{"num_key_value_heads": 1, "intermediate_size": 768, "rope_fraction": 0.5, "qk_norm": true, "attn_scale": 0.192, "bias": "none", "init": "orth", "init_std_qkv": 0.033, "lr_mult_down": 3.0, "decay_fraction": 1.0, "batch_tokens": 32768, "max_steps": 5561}
Each number is 500 + 40 x the weight over its row's rms, rounded and kept within 0 to 999. Layers, rows and columns count from 0. Numbers have three digits each. The size before them is the row's rms in percent of the matrix's.

# layer 6 attention query, 192x192, rms 0.071, rows 0-36,64-99,128-163, columns 96-191
038:487509528558518470492518537526527422467540504470474572444490460433491488418478505430447503543529539507528547488515486578531477558486568488485588483473507443532504495523440431546472500497469555557470500514471501484511567450407488524489568575526470533473519441522556582492484519496469484427
043:547415429464546486464556512511486538510567452484449478427551468513563485504483536463551507471540504492542498492551480457492546534579561494456493513525542483479497417461492462495541547525566492468551516488508539456509450546441505468467565498494542536479519468436598531540550484511525451466
046:592480540421490390501529485545453503495522453556491459596461547546583518519447521534465516495555484461450499425473542420406503481471497588561525487538521552482519483497475438458501435548512462487538488500522509464535480520468470573499465505495513484556601489534477480508491512513503508478
068:515588501554496535557498483460500485523491562419578516481508512444462515482445512531474527521433476587519509513499466539440464502486422539541457482445469577481515533557490532503533491526471517487407410465463544490427528541562538492520436505496483476501512543507466504465518461514496470464
051:412475482471527406469571520491431543517499473503449431462490451531473472498565464524532442542526551460509463536509449474605501448579549409525530488521531489545487463433437464465496523477479550518494577534465544502589516481426492518549460495427516505510512459520536532568452527428461528492
055:508525532465521467444542512492528438500523477456468576564491415526546517448486511537503448532594476462525453438432456495537477530497485511495499507458520538514516476478537575460511510535544440476528529560459526518544486511454517467519441526575513493558534463592455522480464508460490500556
062:578555518550463501472457443494414452533498466414517503507556523488455557520518501466540475475511489592497518433605571505536487531475569502497453442545512573463450491424532454514511469520504501446520436487512513559413481519570451502520604474509489492444565539411538511491508521396514545462
052:497495540544518524500473550511541519534542521599522532449521508402457443449511502489448489427472536498440436547519412482561481523564534496436444511484509498555545500451549475517476500503483521454444498455540482469493536501477593463539561459461464488491475472442580479528510501546525524491
072:522476528537475466510458475454441494584497509362518543498566459490442624474475527458551468497512489558518517477523586504535488539455530459462501485480498535497442482507529550523522443500517506471546417511580478567397536485600473460482521539537526527468489519392487521455497494492507542463
064:476505511554525511534505564463422565519460481500518491499558509494479504479488435502466467472452504587578513508458569449528504563556586491520454513523535496500453466459491422494469503487450524422461461488544572489484494510578502461540592444443517511495522434464578505563479487464445470466
062:539493488457421391464465436539486477494514447424403471503525487490571518532538525528543507528510536420476554444512519476545557455456541472467518499522444525474517431504527554511518515518619487525542503514496495514497546528506437532505465464526459514522532526513485521463520522494552483557
076:511480479493444465487449458412455491494502488412491491498549516530485585491508558486528484462491537555482594475535659510462500493463568484484495496543445487517479472527530520517529485487522508460501438474590506542413510485604494510533538472503491522424585494430473496468504500475499504514
071:499523582559521496499488507362434507608486562455510519474504485503463549473493510459532506526500494512541543502483477527508483486471483410525486526461473487536408469515462532546526454495508519478529395462524499569377503481576463499493513480507485525495423424459466477462521519503507506485
071:502552424524542533492571537496478491467472488588486472534493463470511459569508459474498472536444499482520466476511402497569526472563561478456517565477522528493513505465424477526463564456418487512548503469469575476515439491465548484529528453463580583488517514526516452568499511506552526516
059:511523510438580497446576554487481513498512450515520516576509532456494466488516490441515468530517475554521554445569495469539460509532501478483522527494573510493460574460499495471502460471418451461532481422476566547412478554550522495470561507445550566474513505481429548512511464548468480475
078:443467500473548542533544523517519507434543535546518495526470461593528402538497445466478486479517458485488398551485513493554474472469515536496539494479511542554532489472514520439485556483425510493487570512493552453574465485383549484452462492518577415530503521497553475579505467475539528515
106:555484555477454459513451472390484464546498510415469464485564505467478547474459543506539437515535532568532563488517576506464537537506503457552531475503514471448457444546511557495574440514554495536486440496507501563437491533576476502524478497473429514470503444512463518432500498514443499488
072:467545494505515543496504533486467493440457516563492508533478511525517467542512493534508457551507474557523524482477541477551413528459493520500469489497470522537505479479525550531500514494447472399480487547522528515466503534520653530471408511485518499498469441517388500540494475541565521468
120:517454512473497424478484510514500510534515485477406448495534468542537516530516530455501499530451529491513514497518468475560549458442535469434524511550486392496475432431427475509448489492514527564586525497527507477487404457471474508501530527457576527479509509471558489535496535525558463480
082:489527504546481545556497515465500439453531492512537462489465520539512441496482443416484555507483455518508522495462515538545495548536413531513457569495499583430583558454448482552527478499480547478444446476454501497481420549502511449534488417521509422524590527516478496601526492429500443506
083:518557497486489425533486452509500492496484425480442435474554516412549558451536522576459451512471541495525563516510521495476436552479516485548459464524514417461565459497522468545540503502530501612535495470484469505570432488531437527502526502528414535517513501526546466473502509516478449464
097:502518510452390468463431492492464427503517490498419517507597502565480501441453523521525473508478499570481555491529471518523532436501536469446561525543498373528484479545520547480567457503567444513499523500537548539461448514499519532467505527516501499496525518481511409414501503487534544549
103:496452543479545643514541489481495405495457523491540521518453540503465526471494489527441522483518506489521457508463531542514431498525460584631445493455464555493545517509497524535453530480506444501526444539482510487479450475558486536469515466537508415531502471534485601492432466463426555519
087:536482573532466436434527480452525549522471469423456514457519553492473553520435452440512455532484497528423440449510489420479481519541487514496568517489579492479420524501479475434502500504492471536563544520470541556459427469511509570466497556501423497561439507427466583436561519477501496527
100:473484570514523534582488453536443455553476522519510559563443476448522554495563480548508512475564470440507448522529505384418493513528498519475485560507490445497565537526457544525494528526507481477444522509509437489558497477519466534490531552491500524481531543476553431402517508517434486403
102:493474462465464437561476578510493516518422443526445495528493492494526476530455576461505495529503490434475539498556441596494515465485522404423461579520497522509477468520520478538468465497552550458533533528413459513470486438486481466525512566509470545515535545414461565593417482550558535527
103:486486572506395443409497539520425532503530480488493468542490503487471477550483508518564513509481479495569493531528557515498492503468529486435554478482546409489477487519529505544533521480497438544488533570513432506523569424475516404465531481551469470537510466483446513529473529508491521534
101:493485491520518533475516457491528445490436480517510549587556494555482466563436468468478452451433562532507503503471540498457451484518463539456466557482485573520510528499518512521494590454496561523450509506570477530494572507557444501508458493466431482549459550533498478505467512471478480425
099:515516539530512526447514491521522475510465502482544515514423512556501458518492477436486533491474470523474516515490489424503440496449458515487460540443506502590475486536532480521484485564494523479487516529383480535480478501481549513557428569504509547546474513546602534443483549511566547528
103:545512417523459460456498561531547488491507468506495425516461476567481477527454492467551467488479475472515488528467512455468494483478495550505483607559477521466454527448451490523493528542611498542488486457503490480572489435553533488487497419481562477507502489486532467565538506445501486487
093:391513455477533471549489489520527503476499462552525527500500530463483452483481482470437530537541521494499536481489502544584493470503532495514422457476428556496522515480531492560518568488520482557459419507510485568455429514569443519516478409527542513518582475492561573563530528451528521476
099:492520521475487482528557468516489433471485553451526403576527562518515509489449540529472511494406464496448556556486555520541535534486451512464553551500436546504483530444516527517530456499487472529514532463447451465446390527501502446507577517536477484494498475493560493471566460517525472468
106:527515558515489487475503457437507504545416497534484507505484469506564442525483468440500511574519500520453533558454521496487508475536473486454569540525478536454578471510436525508547514480505468500487501531420460470495464530530430552472577524508553469500480481485498454488453525551474517500
098:522502480480485456490491485511566504499476510492573473489546514580535500559513498483483546489557494470466470486545457511501523509464533469484548512540479530539438583487560476416475448430447576462613569424552463503480513481509534543453463512473540470534474515487491466504421526486576474433
098:575386516479438416509569481506506478483535511450490417599561479493503532468471550476476523477460560483557546425496531451527518469520536544529501445472529466458502501455550482479468506514519521582456517503529525468514438437435535536480492551406551546475500459474531504525509497481527425462
095:468451499521472513435539535553472464445508548429473478528423523582546524441536527495496495477535497583422410521513484548518530458512485509501544537512572502453467503505491502464451446473544537487528511433462550516544470580449529434458464469595493557529574545510480478474515544505456492461
092:499575506487528509524485433455490506506492442564522416496497481475470545444520461445548488536505426566520527491498553463534481503453504513512553551556544513441519558558432467453516529490407485508563445468415458552448485490544471445465575518488492518524450517436534506502427530487501461502
022:515492510582446535482492464499478471455447557555488450548481551468408432552530517444494549369495446477486530537513450509536399435490503468481485490510504456547496536436431516466439558530499586490454448499490497442472471539497486505466513472539468548524452554472529525514444563484528481516
033:535512459504451492541518505647408476522547454535497434540470520462497468542514496498511518434507517442478466490522556529491497494473548483496523509476446479476496463464455431517485533464526425516519462515498530528546552477421502493418495511504497542516557499547534514569488468551565530481
047:473499527532595485441462454373569521499507496445549587478501467525468532465504485570474462621475516546535578495451521458492476538539468524518440474539566512504480462555552579477506452579485551450495526482504422468439453517571470490536495501486514478476482493473442494507523511495488470501
024:500575471461424517552474468558503468528533488400503508490579552515514503539457550482546555495477487522497488497474482510532505473537551538442547427530506533461519623435442486522464583491514499544520422502490506527587553500491529527513526489480517484489602577579489404477505481488482571440
044:506487459500448507474534527613508467495553505497444449512505526483512480533475547477472554435545495431514410493506455544522514468447479499531564530472448439489507469479440466524490528503533435462475465476465611575528575484403482484455535506539473506495543514565539536559491485521535535508
051:422495506484545464468475491389528555527458515494541552411472472513490557438520468520534509563500514528468557470463506416513504539530546436509393501509528498513492475516553550531512432604485510439551551541513476430448428511567511498526499527505472460476446461499465568457492538501481470560
036:525530464547561602494468439551480506547465465483522499450461472480466484538521443493480514584456494533558543533506455526609420490557451483481499512520474527488483572429496438442446528416504562564530475479466478485502438488542546596524460553446508472495536510438493466516469521514536473498
058:523485490535449514536513490577455475532536510543452452526520550494487445535472494456469517440482495485530420509490540552541512474463485556466580510488484555481534568440439411496500586433511473580466468436515575529551536476459557475485497456534522499509555530511565445555538484474515531482
049:495526479431529505468508468430528556473462495534556521447441457530499503473506481500508459561496482557565590501521452419442480540599480467489479505494523531516442523527528539491530451472448472478528516529430443493429413483521452546479487504478485487471477483439417530438536520569500464466
060:538530493536503513547505527563449445512505488549493469524503491428514422539491473484479515467444525507591492496503482525490457431464511480508576530498512500463516545460439417513499549410460493563466463454479536575550514498464545514472513491470543485500540537511568447558524533492501514430
048:483432502494483460450507448458575566480475483452476537431432442501439515497503536580513470518571483512461550481480506501563558530527498490505423458487508500490461471504538565471538412549543535424496496534533463506442487559527503525516512524524405463440444436537469566381432518495477502509
045:511597478494521479462463467460467537483457484498546486531460463472535486491480486528531525544469489522584518501580461453457479477513452432547560505512473506528448492529454554472527452466446500502598501488442464512426479490519477594434520534479503477462453476431458484484505541523497482431
058:535585455446507448477487517497481518466529459517474472542500488480588514498463523486505538509456502493572519497529432437462490505569469475527516555496499506488465473543451537544550489453502475500550539514402455505444500465535492532433489521562502529501498520471494519560560508511466470406
086:539538511563444482529494506575435426533503483541457465546511515468490471517510450413484513467466526479544494529470458518554451450437537498502541517484509448497592519441451432521471554430470477550515494464542548545522473513483549453500513435479552507555560547526545467586475506515526506473
063:517538487574452557566441572556489485495512513532489491525478501458522492543509441380463518536466466484575555527460479514540461451424529499443569485462466445506542537434521426528445566456430510530478494488538556501494460535522526468492558481484575474515523532459479522565528494484476501511
066:505478539566494534570514528553486477547479514515515498535470537507500466530514440437448489497474491545451476493434515545589465489428505522462489515486529506483524533406484388512452586443460528490458467482506560514514482505454529446531545497477502495535515529519504471558450501480510474532
084:467505477480546514465452498436569515382534524387530525459541500499550500504492477585476498540497479506499532504525486424424518524544506490543555456516502535513456480569588600532481475540483570488502519541489449439474568529549443550490496485461507501467441517435431486453521521460496551479
080:522480501576420507480478539562468483494508490563457487465464452443504499528514465372497498513437469501564507518437458530540493486458515499469513559487422498498551473438440421505477517433444500516556515479541489521532484497546516469497533443486549500534524505451444548573465475551519484501
144:484523496560457521510460541578454480564506480549457476531483507464519482534546482407487511510488518476534510522489493515565475471445524478421512536478460492486561507376408418523459550438482487544492483480500514501513432466480511447467552500519524502513527519475527513584518488534490446501
074:486535521506568575521577491437550546502530509475571545581475539544492445513541475479500552501518492536447501492510509495569495581500517532481432490564519535507463580487511518516520478514521500426378477500504487467475460514457495462521473506502476432496513509519455488560498524435474454509
077:475541479538474466497478480541543508477543498485508518482536521478604486475454397566443469515465501499430537545476491490474478441496533511460578448491428531455538555534532501536551555451483562581493516489471483477559552507517458510505499489536520530485512533412561500535531429512500485513
092:522508496471474523488541456543402433554454482533411508423505538521453503459545582534507499484520551513565526475539483515533514535497509447487516507523490466575506533520426476462578481498519384467504483472478503563477536462484552519483552526554491537512494522568511505454487522520478485501
123:446476550482531535492544449462501493479434534425517550511552540507425527484457517577513411496448495480443425518467436511447453473568449528559471444460458533499449508543491573508476529516500498475511502578482518445519529462538426569430512541534503401513462543489531588523504436461485567535
112:545462548494395405493464488505575534495478425462504470424560539529448507587456500530542405526483495438420478499590549458524503514490512554518542466499546470482485525518488515449492481531497463476454591494579494484482576470482469537477503481466415488547483499489415494452497533502516495500
146:482491529441516536543423520567471437499475486492521536611470528482474539522530557544518492445551505424464494561543554446475503531504489479494444569497499459533456498516437521550464553512513463439480535480568449519565439512499503501493496547523498523445557550468546432437494501466503456442
139:479511431510513443511485568528456497517440435520480476571499470449470450502443576519446504546492521432475520474544427546471513453453533435449473531527525502587514509507486424552504513530515563413560529547407506495467455473406485515570552542551480521513545493476473508527446483509507542578
146:431512654531426478501463518552399535501551490475482516522521486473478492477473473532543469564494521507524478537531519538494502507498489459456533462442564425483502478533497481565525509474488441544469553469485472488535563470492536429458545496547458455546495483492506479560444514527469479455
138:455552490462527534498586497480541455521474449504541512572537422517490477517471518486480437466484500480486471505473504467442458502516427502499473533501499593457533493515522495533500579504529559497492536526505425473494540503528446519504462504543444524499438518521522511456500524482466457454
149:487470548511547536466517510521505493485455528515562540545472522551477449462487497492503489560454490514428553494466502434508497557491513538468444532413469489575449460479504452542513488569560558430525442496461467536510476512528556527546454515448551521507494515573538523460488564551534579485
149:551512416508433447491528579569507519542513494529498422460521509509512523469478495483548494488512490431495496513472477429489449458520494549511492568517490514474469537477378488512533559564630490519511476450433548457561470451532512463514503437516570515457503462495518460471519468510485473474
148:448472474496494500521486453522501487484464514537523510517469561498489448552475489447450524527537548464492504489507460511583512467513555511505448495511420505468500510506550535508509522511440429524458479524527496549480435463503461528515501447517565500543551456496574547575541555488563467516
137:445481537453503513493526479496475493480467593479537449601548526559449479540457517483511540525400452511439557541453519521539474503470507533457521550481459522479512504496457554492479482495495403506483548455500484399505479544512476487528489502452516453497490504490579526467574444516544481471
152:588522504515513435482467434448485516548430506532469494499461489497578467505503511418519495512469478531474492508450553499540537487523530487481534544502469546451550459469509530476543503480473439497523515571451499476505410523506423465479549490472587429516465477513512433473488494495486532491
146:568501483548510504523454487482552554535554498520544478486477546580531553518531477523526520482564514495447547490545477484515528525443502548529542533477497581482491573450565498465450437475426495442609504382518492508469557543521485575451501523487489428502497496498443496449468511473479486423
136:551355459504496482497532469500515454484494527467525400542508467471502523433475502489496506437453564526590555388472504476601532470512527522506522480465555480497541569450523477551486497515505504542436473475488507452505456416429554513493514576442553554518473439504555517483530516466488407481
143:507487501567493518442515528504482461427542562469491496577491516602488515523470484527536496495572508569478456502530460488525510443518491506468565551572525494467435561471492493469470492448537497536480481474467560500526522541486497452470458471618452532510573510533526504509489500515476481463
073:482429503466521548441541503495464566587485553493520564535539463454530548449522548484508489507571475617511495490482505474548508540476558524467463497468511518453506549415472547521453473507560484543562572488481578556514559470501438479519470516544464546431540442554548514498507490512439475474
075:500456583520515491426472520515450492533527493518547549513546466452460523505532461504496490462562502535532460466512478493494505503483627571489449451440452522539496498488512556451522522588426455521497523509585567492472465486484530411477537568514498495380393514572511454560460511468476518554
063:480522469554453451482472426532480427501521493500561489455557483488543495491491510519490496491504515485542488521522537528542616464482566492542481478486474552474515483487470502479513451451522499540470454575427496518434526496592498521493414463504502530558526504439501458469481536479530475509
069:502478471513477404405492473470514479495527497448468537529495538484508487450534566445532442456481491534507455533539514574475583497502514496489545454487526452526491454493525494425496456491487400505467473501473471566487480530490547582398463508513475518449513443478574482519433489546533522591
077:487437482487529514476543537535526506523549502503451591527537485473526468488456477591488499518527473476503426399508486554460557424546530563450533486491519444448559486494439525478548561559503467509521524507511453404546519521513536480539428465474499583488511486551591534498469565546435560553
082:404499468471558487518541543458516499515523516499507507526563479479557504514460422435459516547487487450482505500494558420461490482546512448413575529484450491475452440449515489522482486621550472494500524573424506494521487497535514496525471462489494569486523478518501494495551578427557465468
102:522545487480480475494504506491491502477445422508451476442485513554513524529453566431524510525481526440548424567490623430433458468497484494464471485481405546564590463523522451528441555522484509507478502504460492484412541453485480610439496470497487559536434435503505497570509549544464440535
078:538486514470495472467461479553514487535537548431465582502502470585473549502547534568539490458552452453471495523488474544545513445495527473467479472468567494532557437433506516479525463466532478522484502445584570517503548428433569463498535545581496459492549521574533486517493497436515504520
096:520519513494502492509462493507473553485470461505466411465494553456555544518517502461475506493505550532534602533477527434488429523445496400548591471507433585586436452486555521533469437544531511439519496513486526590387477531593482479438512567536482450543456481442438498511524522522528475537
101:512514486529495539512388531534507492524454503506478422488439509574509461475523537492486457537462534457542560539449483541483414500487537480574498480512469528485540561465538525516376480473489484415489488484491537563474487494559546452514493517522463440494462480382461514573471479447528485463
090:489452508501456499414532466525603476520529488432446528526536478444528543472488519581527499537533464526453452452492544457545563534561508565523460517477515476489517448487451496507574501525489528529470534552495548445556459517451461529478495557523459518473448494501589492465441505525483499512
097:531496526470466443453533502492532499493463430528456497457524469492561516542479497448495513473496603439534523489504526507419444520393489457499517525496428523499517463541541482533479498517500509455481463531500469591453506487473503524361469519570519547485489475492493569402509491528475528492
090:546535505502478537532384538539401536512522492548502433464456557484573528503483534483472503413493528522514566544489441485474422478446498460534542475513492555583474497520557533490461474479540565491504419520463451491418454498557501465493535467506545432559473462439397520451517503546491484456
092:474477470542478564501531553487430484479498535543566475527486530527495382512478486472493544555422512513543485522509482519474473482512502504488514511547520550557534527517441549476474593458506486539499516446518568416482559537491549498536481413487533546530496426477504503578529492438555463421
089:485494526486496562551490527487433551484467571550568488455482534620454441546473476381501544524447517480504595525493493509444547424476503481524481503549423531526482544456493573509469521516498464502521439517475493498435538492575485506464476444562529502580505465499481556525556464468489496436
090:430503496510509527446506496500566488537504490511479528492547513548397534496487479482493508514499499484476483488490515550485535471547518555493491528533562504458485517454493459471509546469424482545484550537551523494556573459451550538513478466431482548476513541537572456566506518480522476484
083:528570517445461470455487487462520489456544453488404478487476547572522552513518495660518513497497509457404451453483539493494463523485447438550528491545534553459534537544460517508501481516530560459466509535461535523537408531487515444512487563490509483495460562528458518497498499485565545493
082:483504481554544468430514517528501453527469451493472503500462456527529526483493429615524480458505586571544526480493510489548449529508537476482538547563514567574510503461532483469518524492438514478525510517498453494411433466545521502493555458533478460479454512545415527456493514556519420522
113:465481515476510457427482537482466540545506505484503500549535480540484495552540500286538530572491429498580515460475491516499586494490490544506407521476542476540530436473433509505462516476506505493529524551532498491476506450512527588470495494471538535536520456473549512548511500535508469467
093:472529524594462536486532485518499524510456507526566519536464525464495449498550532432565597546514507511490560481466463540424496485560503530503469523533539575481465596423507537503523542499437525476471429559482466503528571544473487492523465443478525462458525469461487491589510488438555492460
074:409517527456543467426540477453517400522577452480498461520467550518506531579560473494476453445493482500510418491486507478494461570454477532535475499454530500531546506538460489488478547484468518533478553487474501517480480499474494499471596518439499498532542568611484558485520509514511453526
079:512580476518498461507507498500490489529515506547433485529554508497535508410435480481511534518455550506509473494525559442464431520497578443502525572579482531478524476523488460464494506513496489528508493570457478506496453469514435542510537546569471496529502516557604457470533514473544551491
093:484545441534461587542518413503481475462514554535514521487514502457442530514494509589531507468418533540527514459499439535477434477510525428481571512512508534524513556474519482498530517498465485562556474477506530505482453519526503492504524453509536423531458492460402583450467420549500589470
080:465495553476504496457448518469514575534504511493518437420482533529494424591548505475492488485513544460465426547536496470544428511512472508503482452497557503521507450449450546455439514517465505545525513542443538557509500473509492535496450544527418487588413458492566538459470488491539502500
072:549524552464442540555454552531409481537399455491533462520485517488485545554544500455552519469450501513564419578499571456488470519444564495553568517518476510536483455517436490494495547553456519478531533508470475543524445457504503564500468440424513476465546525510488440481494505529470492450
070:458499452522503539542506544532481463451510492565529418510536532500569414490497479419514527534497497503538454459563395565461538534483559437517462545449550407490514460497541455468488468529471550499543483485462458530562450471448538531502466623519541436515508508447502552515461366509557529562
075:492508549579414500416475532472512496490566499564446450463488459586438483543464531530507530529452500482511456532467508515492544494556462486475504453523563432496454451578530498521517563463535459539490540474552504496559488462444520490483512478516449467513512427500525408550479513484494505505
072:473526497482485540560535514511507473461523476484563518589538402415492503548498455505493501475464566519477519479524542460411489508539479514429512535535441550489532579524580470517516554513513524599482512531570456542419535530465447521530511502544517541562468560453448498458531474487499487495
076:458459545499573516408560474491540482502446553448538489530461496459449558495580503503515435515493473492394573516504451444481529503481521500555508478451473566509513506458533503529522451542489507453489519479471505546488479538589535484535488519421449495493522525568509500480502590557464587518
074:535500410553501464430507502558528440554481469454498501532476551467539520474491465577522525465482457414479529502488435474489425500525505513517508571537486441443560495480457516484450497548505524538511545450458575452541516446511534497453514515525496475523483474431481476444469499555504474496
071:491499512554500522458481473496485525533495502521517583494496481462450497469470509528501502473569538521526529512430472486589458492495513496542533521530415534447489512443596488467535435401438479516486476462500453513469505485504476475533495473554562476511520482468501545540508477538484444530
083:451609531506432490490542507530469443479491446492443444509501518513473488584463500506453473535494520489475556516583550538523489497501499489453517475513504570520590511446542564556502519508491489514506526462504505452484419507502542435569417496441455461522458491508480508495527448492501530554
076:536486534491498458512436446485501543524454504454531492491465537504529533459500510467532504569486512549483518492450514526489581472450536441497547553485511604432493475524457572528501459429514470518528480569479478442532504567501444468470573476532527506425545481560533519489465561542458445431
072:510527451540456518538486464545617514478522415416435510470505531499503525498474486496427523504484582550452515494523530501589516558522518499485466528475499514498464517464574432481410568467423518490520540510510539563478558538531521503523503486497499450440469511495494487493439505449515434445
077:475421567451515516492478449492504514515484495446545484571478473427510486463538421394516527441483593567587490395489492484572531508484456477498505504519516443494542523492437469460461467574404516500478496504511534464541546469494510507542504505450534588496465477519544566461498509531500452437
070:461498474568486563464478531459515518558532566490501451462400498550569521461516520525481501523542478554458489488513483489518464452558466483494562566569456521484464585475483579576463453543546490499499523449477559485469509542505512440532498547563516486496480541415458563413537521495474487485
# layer 6 attention key, 64x192, rms 0.105, rows 0-35, columns 96-191
022:425519503425517495521562502435507456570523488547481470529457494517495513560485496484523520449523471447497510507374462480593524504499476508468556491492533492461495448541509488469472576517461445510532472452509468493546454517584515492543504472514545469513503522456423486495439463473472525520
027:472497527439486515532466571448518487554447541513491558532457573570465535495462470469496518443522537534502456469448629525495516522561473519478454528535565524529513588530529486489466511530487506452496528501495484485468499500521533451577511536479504467503441514503497533446516477468415501518
027:490515489388456502521563523526489530497521495597449477506447450525476513576425486439514504479484445480407486549537417492572511420535513470458538429482438487487452475487531511496539537485486486530476517559534520505526580513442450511479466478456498512520510531519451458482465485474557535513
018:473494482553552507455458525523535478516515542541506500481483504525422477489546472518507496450548439486556418465495437495544417567473478530593416509482454410526553477529480473535477443472445500500533536491522450433512496447462563525434551465480449463536418499418580466511488530505505460505
029:552482525550506522507446447519506492450460424536506422493413506537512490510509523528514560543506589478519581509506567557396428527484459528517439502496443526599499546476530488504505517544541543545483456491559447605461512494543520487440503525533472506571511460502407422517491533493526420493
031:526492478548536485532496458623488505450532506515449425488481424519567439537487530488527505479479468484425499519565420538437483469485488568500518521475465517508550473460428531493520490546523539524452539521506496536503513510494369543426544499525497549467586564486439442502449464540505473448
035:545483560403484457496494506383561535456487547477535532508598526516520531520477491416545494515527473544491450390481563472412491487475492481512526502514488465464465494537512531506508498480457427507543477484432502568478496546503493421526497454525506535537498386512552531539540505507553537519
040:528508445471473539502519497480492430539421443395538531505481562523487560480504518534476489531552525485544495495511696508538481539536492522487454517475488512482524561523546458533440431407502517433541487505455439469458557503475564486533504552458526459485493466536475481498508483510458559494
045:560469536436481475451499525433567479501467524427539576510575559518500526448483535435526455502527461582471449419508622458504530470485494458500551478529480511472462489516462491546484496391478479477563455483415471489540508535503520461506502464465561503538461455494473518516493500479507571525
032:525434499474447513485477514518483526480434474443502454498406620541515548451519518518480515546515566424557527535488515476510453522494499553528474483497427547592489553517464537503491459453550577524526503482500524487407606542467540475537503541492463437566504457481438530471511557522508477516
042:505532564444492450515516545454548440503507537491483502488571524523535558472508472372564445453485486572483491452505585508498533474515521487448568495492546500454486486487497493516474553552452476485567482541480445518555436500529454468500463477500533566495506451508502561505511491477510572550
055:562502478455471514433497544463550449533473513408539617524555518566496519430492579481511517494524532538518428442507604496467465458552510506474497472518491510504493507525516515542450479347483466485506467508418486500515524519517519453522496461506528458550462486482522518555504487456546590500
028:540429462535485486524472517510510528455450454434497514419467478570526502438523529495469497562498511482524429492520558491438532509483511493529556489535491517499500503497500476510426533423533569462501470512457531458481581510473551492512499511446465480567468477481518441532473572486490390527
047:454520468575536570529482466546476513510508485568504491511408433484500461532492489581464521526528522394527541580504410526494478564500490555511464495472458551547525519487536504462548454587517577512441519494532498471492490458462520499459517593502497482443525537494510413497479486498456456437
057:458500514480508492534518419495416539495507502578464439467461463448458481560517498548465511481455486414516564566493440536517498495460494546573473493462475531511515502477462490464569455615526535531464506479609532554487497490485494486491471575498485539458549501562515438477483513512423431521
042:473493532586511511532474491493487505477496585591475456504477426445498466556490501541560522487472483430497556584488445507524500511490537541498434503486493527521537495513516526457572409577490517538446530493547428518523413523513396455484469488549499507405546543533484444535501471542495446471
045:567469444449445504470462491513514474490453468473523493450551563536511475474486542502506454471490480440552474427524564466499506386463452542491493461474470497525512487550539532526413531482517456507557495504514466547466543493560566542496536478514460515596500493501511541478461527498554588506
051:441484419537534558478579502522509522564494468455483567566541542542499461408492509480421508478533538532460483469583496476492554471548516513378504544528464436490484476400482494510480480475486479500464531483441569459487604424473465513486546500411522529450490511510515473513477476520505512423
063:527489437486509500531465455565496469453547453560479480547469440479558451514525496553447442522448521449542608524503471566508551477525480581496472529467410545523560521440512527535509431570472573576506538506568505554492512433516560495476549553508536515449600500530546457500451519488489498470
047:472548502567515531575444479513467483454566522533455452495456455452519484551546493501496485575487494512463583543539453544464497555526547495448499567499514542474509550442529505523579466521467563521463538463518465471505391498479433431500509493532577475446563550505529504562528479475513460493
084:540587474445459512533440550491566469480553480480540474503589481469509460488457560580486445463488530509549459442421508485487513516486503536478531577509491445446485483585544528555474536417542495533527508507532467484556510473516604519450501436486517541511483517502454533506531522464563579527
060:423576479536509536454542532485511517499458506472505592439457466474459456521482474493561463496462528546493562542520405515519543564571528456438523474534497456470515478482533533475594513457415458490471508425425490482441535512516461459498545449427505471509518575479485517472586494479518490487
089:519532448542470468448489442492502515520507556514508486475524486490527510470563479492559424551425490497520490524480576509448518416474503529524478457431533512522577468458531537474503491395474485476575455541517472529524455475542496504466528479539524504490562503510472578524460438440506584502
094:447474554519481478450458498511477565561532517475477428407561484479405409532494498534519469485450515439435524459435444456512447475472521503552543516407468487513431481520436527489498497492491486471469548532456476474551491444491464621447538520528463523519482487525491509510508505480517479546
114:545511514499516518582442478519482461513513508435523434490425490433491466489562496512498450457468508486549452473513510465475469491634553461453493494482490508504459517537435448541484542543510431511485596504588442546544520491532488494557475510531535521492513507578556578429460548500468503470
117:475504474509522436533441510562514520496438527486460479490494488491514428493565531536532465630481488502511497496494478499465509563512523484480482508498441451499484556496508457474515547514494538421500528486475495499518433549499397491484492540564548525521523451501463445504431561492537601496
118:461590505444494452527485508454475538470457460352502518476493481472493516537420446488575547531474539487558492469500470492444518502524553456560527467476531453472476516563461476509538493510489459526437509456538485387487518488458565481465460493594513533452452508520505479558489507505501514551
120:468477521547513503542595482513463485494502438519510459518515486487502494513520489487470425518434595462550484540507517472457499520486475509497560538466533545511449516518556410582564571518472502495436502453531470500625470518529463593458495503510510525557470510558503481535527452441444516506
121:547428526522489534502554483512536469550459481491530556539474566507457505506461525514529469490465500556507577477434466520537459521492561491549457521535523482513496500554591465504461500529483503376536493510449488545490541510488478498469443416548483517496410453563553488528496540532501584458
121:498419450470608393462445576527503492552546512473474471499506476560516504521503445528498514448476496388510543515481480466534434516489518464501448511504487497477486571466514514541557492547563519545502481495413509491502476516501504471542507501509553472450543525472532508450457456546526499466
119:501485517443501561541488397495479518474491503551482543474501559449473484544444560480525429447570465547494486529424467504526485490570526509573470508470521523533555509469598529528465500498401459495507449539487486513461439530513537506500478445473492497551542558468465525499524442507510442525
118:512545552461539478461542525453479484556514591413478504479516516506521459506481498503525483509478450500525518535553522474474520405514485530477492522512466497444538490490495506484471538511497417478491530447483495450492447500512464488494501496550553494517471490525555598495524470443523451478
118:510518484501480505501489503513503461479543478517518554491472466423561514496480555420589447559451519482428507547454512508516408458599471513465487488498512539458534474508455539452520435473504558502522485526511470488512473550414487505465460444436524491471474516477550419514547448506490518523
120:546468527554482564604426509533485464480501458527521574472484562472504487539503540495538428589548508479537443533502434475550455468436487424495429556497527580462438495457528489493375447483514450484546539459486458431491448500433521534455538495494512507556453492488488528406504471504505429511
118:567430465539503478498499467480536431510507438456468438510462475433516530506412523546524438469407566548537581416510459513567514485491544548497485453424464506542537508526502490509475511439525465599508470470451527444483508500475529487533444525499481448579493506484510517460534531503496433476
118:581459518565506517469546552495490522478521442499468553507457511501486499523561464496543493564505492556514456496546549493567452358495486466504549572477544469481462546445516551489495503466565501530436560521486504487517439593541503461490508440564437574500489583548523522489500492445551561443